{
  "num_key_value_heads": 2,
  "rope_fraction": 0.25,
  "attn_scale": 0.0884,
  "init_std_up": 0.0518,
  "max_grad_norm": 1.0,
  "warmup_steps": 200,
  "batch_tokens": 131072,
  "max_seq_len": 1024
}
Each number is 128 + 32 x the weight over its row's rms, rounded and kept within 0 to 255. Layers, rows and columns count from 0. Numbers have three digits each. The size before them is the row's rms in percent of the matrix's.

# up: layer 12 MLP up, 1024x256, rms 0.0518, rows 792-838, columns 0-63
# down: layer 12 MLP down (transposed), 1024x256, rms 0.0518, rows 792-837, columns 0-63
up792 100:128184118110135101122172181150108072142108131155168131085138142149103140103147160099103166111113107096111176106039152175151145132169139153196137091134089141167147102143042096166135104126159086
down792 101:096154113111100124101091061136119116105130123145183163117103122079082105116112169107105124131163099117133159103134190115093102171137155160094179168091193103121154159038094136146131098181084190
up793 098:164097133073189135092162161151138148164170144143157142126129092096178159105161126138177139128107065151092171091149164096133051109106180187089154195145117087140165114120114104118167167132132098
down793 099:141178147161154112125092094165144155107167110091110188140133153083127073146137124122100077051185134090076161108131057138177172152123122158103104117094175115125129105121165141166117166145118091
up794 090:120168108116136144124031193109151079095132073127182161156124174132101144111179125164126172107180136090094121126163119091131125122161064139093122148154105114143172142136151083157170102205159151
down794 096:100117085117080142110169104131063151162134129062147039121121164133157071128144111127180129149098065183170133088109139142164128129097165048157148168146149180104091129127089156138077147127160094
up795 096:151117100163139112111112144128104123123132149117145133167175155160086111138124103138195144123151082124143104085081141144148111096161093135147083096140087091123195192076125091107110155114141104
down795 088:097121175118069122150093154119154178142130186095073139121167108197181127141103142176111168078080137149132135117144131113093139118139110127134188048135122139135115108158102124097159128151147108
up796 098:084163148066105119125108136170112191119086124137131117131155129120129032163097156133065110121108118118163041066138163098102114105089129074118106130127111128141107087184145159129196148130083184
down796 096:109105185123133180094137121097162083133137122176095142060096146093120134088145120107198138080140122124105091134101149163142145146170160152175196115059111135139127184134112148103099077139181120
up797 102:058129156103170203112144154152157086118175178159181121173129116128135126118068155138107095122120080200110137164101164109126105090155125164061138104086122103142130163134132148138117163127191122
down797 104:075110144102087113109173117110076175113182060073153178127108070175155110111059110096112141195115123123106143188123075199091122107166151108128155096150133118070160125137108172077130104100133149
up798 100:098129166165097144142134134154158192065130137169166118059126170129174115077132146133158116148136063122169083059122134101121108123145092123139168154155115173113112106088154139128139164092121166
down798 099:131111100112105123119095090172099105080168129121035141123125086153108156103097174104129133121122143159091099190049112140121111142157168146157094112136124126164093182116095154113096106135165136
up799 105:159162099091115127055091167168176082098159146118150182054152132184097131097039134105179132065130148117157103139106128105104102131143147195113160110107165122088099104161084106156072106154108151
down799 102:095125123152118144118163128087121148166093177057141149083122137162140154133154075131139077113110149164156140148099165175167162147168110125146147029147076124106192145056066137114078162119068111
up800 102:120149155105108064218183131103111188064158082148113141156151150141103140186087097140136115100121059118128128131124135132118106154160097098113127187135093104139145194154116080169165137112148137
down800 101:175150150124113157068067120105107071157143121089163146123099095084128157116178145130097129142123107160168140166105117148161128124146166127110169167150186136166120095105142169113148084145094117
up801 098:102132132134170135090118125142179148123096092123191063127177118157114087088195116126143091087125151175167137150146057091091166098152101129115127061120104087151176186135099116155097101168151069
down801 095:077107133112092163091063085090143090143130153142098181115120105121131107148144092141144144111125108107114108159085128138116138125101107126112123153177162068123147120105094160106159119130127098
up802 101:139173188104114195135144146142139111116162138137122110168136109121069102170143143193106095064122149165142080165099109129174142122054119204160156170124077145151104111142129113166141126115122139
down802 097:123103110072124129121081131095098125132107110128090129090117130134174196140127106100130205191124110091153178115106090137139131136134167096148132166065154099101107101147088116102137051157143153
up803 095:125089119119008148070134169159087080126067090167176123201168145106171107121178146093137187120128085132187121081109159097080092121103140120130142105136137123158140097132059168117154137128142113
down803 115:103180121146214130176101093111200144116186177094134122071097128157107163137075156144075146131108167101073160154129099169197153084165122155097150134135087110109097140137141118170116111106119102
up804 103:101144134118156143105133123107085106131149133120177180130123097073131101151108106086147164076130095099112149146176126119147122106187163151120130206104140083131089138129116170067142149167152140
down804 103:117105130141129125120137164150147107148142153171199141129126121128128119154145159118142079108134128084206139124131150112164114097085108088130070106068142172173052113113136146117073190082142198
up805 108:225116173128178102120131150109099082104100167072179103108098094115045157124238120121141183151125113135115072107149136112112134140135114115057157065159129120124102081139136132111148106123151104
down805 105:122202109123090247111118104144134140126188139163143141092088188184102141122049110144131101145149142144152138089134128124130133072175115120073093137120141160113169125104126131131110131049138146
up806 101:099154133091126122125153110101116058169104110074142067159117136111085122142092155155097138115081126101159131178105207147128156146122164122130148121098100169126153118133097105136155131091210087
down806 103:190128186089150141126174107081126104100132140090109097125138154033087149116167062081136144083170121118153082178134134129155128065120136181087177167131127064141119108125114138146103108117103141
up807 099:105120162080191178095146066142183147092095158146170138169099078088108096174098101130102144110137152093057153164150184107175103077110117153103141120133136172114150096200066103129159206163139150
down807 097:125169123154107094107129167134108064100110112078105119071132132111131122099169127114179163140089116155166133160118109155127153165167135157197069131138112147114130158109149137128111090105137118
up808 095:101151161126114111113138155115116145170140116124142091139085109134127077159083124092120120123124129106083082153148134085150109107142206166121120122149132098118169162146132084159118136089117139
down808 091:205141058132134147161136130158152105117104160132134185141164116130162117122207139149157163119127112131108140108131099173127165121115045106073167138103082142167083113125155148117111136145143153
up809 095:129149096089116129134153196088131134181170174121124152122136161141125125158160136140090144104144083136140078142154133201158063083168132174127163075164145121140159117152114153103159110099087137
down809 107:114143105100095109049120118156142100112101159121100088148119085140140189150165152103179152114147134150176127107116062125179138150104167140087117123124215109125155075107134119139124097093107108
up810 100:110149107122073191136077146097137119141111137136153124095148141106133140158166152161125089163158096141146085163122131135124125093172153147165128168105140099164084086101078102111096130120115112
down810 097:101136013130158135137125111094135132110094091133150088092109101138105098172116089161157109156095121117105093098120161165136133148070170112109110133158162140147122131145150097111134128135104136
up811 105:069105088146085122139134123141112095123107115122149147122090100108130140111144161151156127116108113159136098124108137134106178142119190093047169099095143081088157113097115115115046164153143103
down811 104:086179122104140205140124081169139098131147166108143179137067108111153129119149124164084060101155143075176077151089127121114124131162126140160106129149189106160125162095125107120127106075107118
up812 098:157205116114082132090067158042135137134117121148140139141129165237146092097143115142131117102176121179145119088133101076118134199096070087095165154113107124121085121103152114147123138179150092
down812 101:167147137106138164173133151115156168117081142156112143082135123122108165131150140086113124116167041098132177162117144139103081109165175100125118146113126124098201095128104143099128128136079105
up813 100:147127091140134139148101091116169189104108051128148168123156146096093152191164114084172093126158149140092120155136110153092099082138145085195102132130203112125132119128110137148124084091112088
down813 105:164157082131180116124158129116115115117124167115154049095121105103183127114133125114179139095107115059124120124164146111135133125134132085181147075089137143163120193123090123124115140139120141
up814 096:151155130144107149088119096131106134133098073173130150112176100142109185077113152058108124088102070155196057121171132154055071128132170137130075074109153141121169114173091127104074097116095119
down814 100:149121103093136092131145119074133120112126141100095127075125149082101140082153122105145129106140084129102106140061076082151154187135140145142147146111112140099042125108114129119111161096095141
up815 100:136138110121085132140184135088119129073109178145128148104144078139068090074119123121148138127151123091119119115128181132141140138089115114198150139095139129062104087101101162159119121171094142
down815 098:067131106120193088125139121082139130156125166086080129087083177115106173085142183151099171080204132126040106173129141098120115061139171138153118139150156158145171161127186143084115065117156155
up816 106:092125125192128146137193153089056105121168155166211095094191104048127094154122180164121109108134126115070180126158148172161078166151138067149094133117135121120139104112136115109166156118132084
down816 105:093113134153136160168142161169121092144104120071090121149139136108104147123131093149187088055137080111194157150153161133152122096144126144184156141147135169152125117090192123135151132107089147
up817 104:153124099150053141075083137140084105097070141134171113116174126149151079144098137094160138086133153070086124162139107103181156147141093119096057116117142170138121074112157148197174115182119119
down817 104:134124121080116073125111106150151075142150112116149130094129077087120121068097099185131060141143115121140115031097163102144112152151076126142148151134136110131134136159191121091155118101182139
up818 102:116162103092083097080121143112089133119067166163153100128078129077130149122182123077130096178151160138178103088156057144159104151101159062147157167166097121123180167121099088134111115171134110
down818 102:091133073101104109184161139140137073104104130122096183073134139093200159123125099151131163081193146119152167160150141139110200144113129084093111085111145182118117118176116106172192087150055136
up819 098:122189090091187157177110132124123103148092186119117111120153095120134135151107166133125105146078115081214138103107170135142145142132104142132192083161124159123108120110103123128134095127144128
down819 108:148105142113116101147104104138100166074146155061092131112125121106138121153130146149171127127132136118136077148134056181121087078124076093161124142088129119153122192108156085139123149165142102
up820 097:080090078134089138125209108139156136041126158158129149134072112178063149182172069115168173111101141134088078162115121111139083103129128121127191127071101115151128099069150124143114159131115085
down820 094:088149116154045039130100103073141134168147130183168092120141142100153121066121161070130094059109129113136160094162151102106115131146086122135142174143120172146105152107130100117171124145098055
up821 106:104135133164104095148166123136132099174101178139166092131155184117125141199115146128157090107061064124114192147074102124064187135178115108129146100099158179109087066148105131123116175112186120
down821 109:127169113137107117122136086104128149105101165119147152149114083102135061096163145144135182150121152146132149087163141133103146066161117134199135136117196152125110164097155090173114114106178130
up822 102:147148142105083132105122157176112128102141091106101099169116100128085142136105155135131115170111113154102079161141069175066137149152139190139088135130140123136199075114155164142159091131154098
down822 094:101161115110151130096101179102120090123103122094156117102121167150131064155166087115115117104143115214164109114136180149159134162149125122177114167151109135146107125177202166107129185129161133
up823 097:127052131136093152152058124088143145088137109099129117139172197147124136099145178152178112177144133180156085152116134070060166073136122156084107134145115137222107073120162054142065156121126170
down823 093:123119120084179132106103149182148180124101122175135097115133109124158078105150102074169134163121107139097123124090157094218125108153100146140171119134086159109142111143146104126102186121115074
up824 095:115186152140097156160108048086099159080163113115168107122146165177100131197135145104120141113164126125150174091157181121137103138148067131160123153100117094170142124104114131116099083138177104
down824 094:121121113105190139121177115055168149155104143159143120112147167076113142073103127153124154115115114096200055131125100160099136163130143101137110180144169153107122082135134090177106130135135175
up825 100:158147130128087098070067138134096156073075141193192143160109112109111158120164097119156153095153071133167128172142118155098114150178136104174139098093166127169155178195147168166102177127077121
down825 095:104134167122132129140130108137131074113169104105129116162119165134141092160111151092112132195074144116060162071122178084144143122087093151101124146090120159139139086157090130106119109120240149
up826 092:117166178175086118108131109126147111059157128160108152076155156122102140181164147151137148127124131116072168132159119149107132142101138155120172174114164088181124116138150124158100140076127116
down826 096:184133186086136115069144119200106192120118140096174131151124131106143150113105084103104135090197151114164093156115102125139121151164130128133121144178115135087137171113125113125102128177168154
up827 100:099121111088115147112119154157106129122120164170127146140180177073164106165068151078094094106061105150080136117125117126118114138129140125147088170157093175138169108061148207135111138170148155
down827 096:186064133110144140057109122089132107097127133110150093116115119185139116154113084134117123169096108091151110070159088119117115121167178147128148152105103140151050144170140134115107123135211142
up828 099:119149130097144151103061121141150122114076149112157194126173165154086068131155126135092120157061080165098038137149145124081146073074126107101161119161152092153146130106125070113164151121122189
down828 099:174070141100157117096114165188080130145098118124155066096122171139134192141105120096130129153173112084106082146152143139188077134169120142126151117153145088120091131113114122100118113111156122
up829 096:151168066138088143133134154096101109077174173110105145080100104123075115076078149147151139083132109136100129094097191117153136170160093065104143114099098121137117164164117105155156156107137200
down829 095:153069143108094170101156197088120101115124135170122117131173143163127164158090140116186123142153103060142150162149110121147084081095174147169128168141191133123193152076111140085143070127104092
up830 100:174154105122130144139131101198152138117141174125138133152145077184150188080116096166162116163102170163124075103078100100130171133177124175135164106137125108159070161129076125122082143158167140
down830 096:084167092085093160096086107166170067128133082103105133096162162073142092168108103129160125134102153128118083078114140138127115075074083178150081123123123109135155123178135156108112154189112130
up831 108:165144107100151141093099137145096093155143191113167122075131131196094061105164163146144180129157135060121099106126133111097122131134137181122182101099158105170151188118133115126086120129194150
down831 103:149094122098179112200165127129091147083150157200083080156149152164096117094105118111137143159128099100101122160096149168139054150182183105072150134111091095132158127146100129106095164169168171
up832 101:124190147105082137102128161107092173055118130127149113079083186155113090106130152091091130145144128127136116137142125144109136124154104139165111130126151116035135108125136053113046187164139192
down832 105:145161119114093162137140119189112146151167155125149160112151060077153160202123115095175155172115150118137134137099075107071161131139154157140138165136086145111124133103135193174177050122167108
up833 099:114047076128128166098143193122171121172152121113147075114182131130152163120162158109129094089128140083082116122131096157087097109091088134106121152156128152150206153086087152130121176097151139
down833 097:128124102139127128167193137163172124091115130150166127124134121105096166073109158124101158107072097151141119168172123138183168092119082040107145124173122130110127119084129150144060145194165066
up834 101:121144071093122164068154083136146170148127135130139196199134123187108144139142116107192090096169105094082127113169125147098077126098083070088116147177155137092146181106120135115104092177117140
down834 100:089108078151043118148148114158113076152164168142174072104108117113112055131153130132143086077101157076173129112113122161164153093137146151146090173087108114077088102143102136103150085121129109
up835 102:148097081144048180119107105141119164101107144174135181098078103126134186158115132078147147097129074073114134119067103123063093103132144139104142162193150183171133105122107148102086172129123101
down835 107:134155122184114094138160195089177101154131086115105156127121107168079141091124162178116172127072150145133074072144085132144151113184147160104094068101122150169191143124133133137108125069134143
up836 097:114155112122099106155083170178117141092123181114111153115104130155185126121150142126200113107120098108140148110150160206117141130138126094098142086083134112124150134064180092107086081071127101
down836 098:136116111129082045141145105140175153174105101128150129147174125125010112132125166095101152174142132161092112211077146117159116127103138096146130095126108159065060133177164137135141177114119096
up837 095:098106146171106163148140096146148190117146095136173171128165124166135161108101166115138137141091115097123112125135109077192103154189110124180138137147079145132149133081143120112160107151151097
down837 094:153177160166095093099148134093132111095105168111083131157097165063114141088073089107120175141161122113168197109177184120064119091059135117106168147139091149130140087157187190119186114117065108
up838 095:169147211049091080046069170101106139112094166067149151179154138132150143174105169179074116133063145093142166113167095118078150173111107155152151072095155153078134148087110129143112149133112112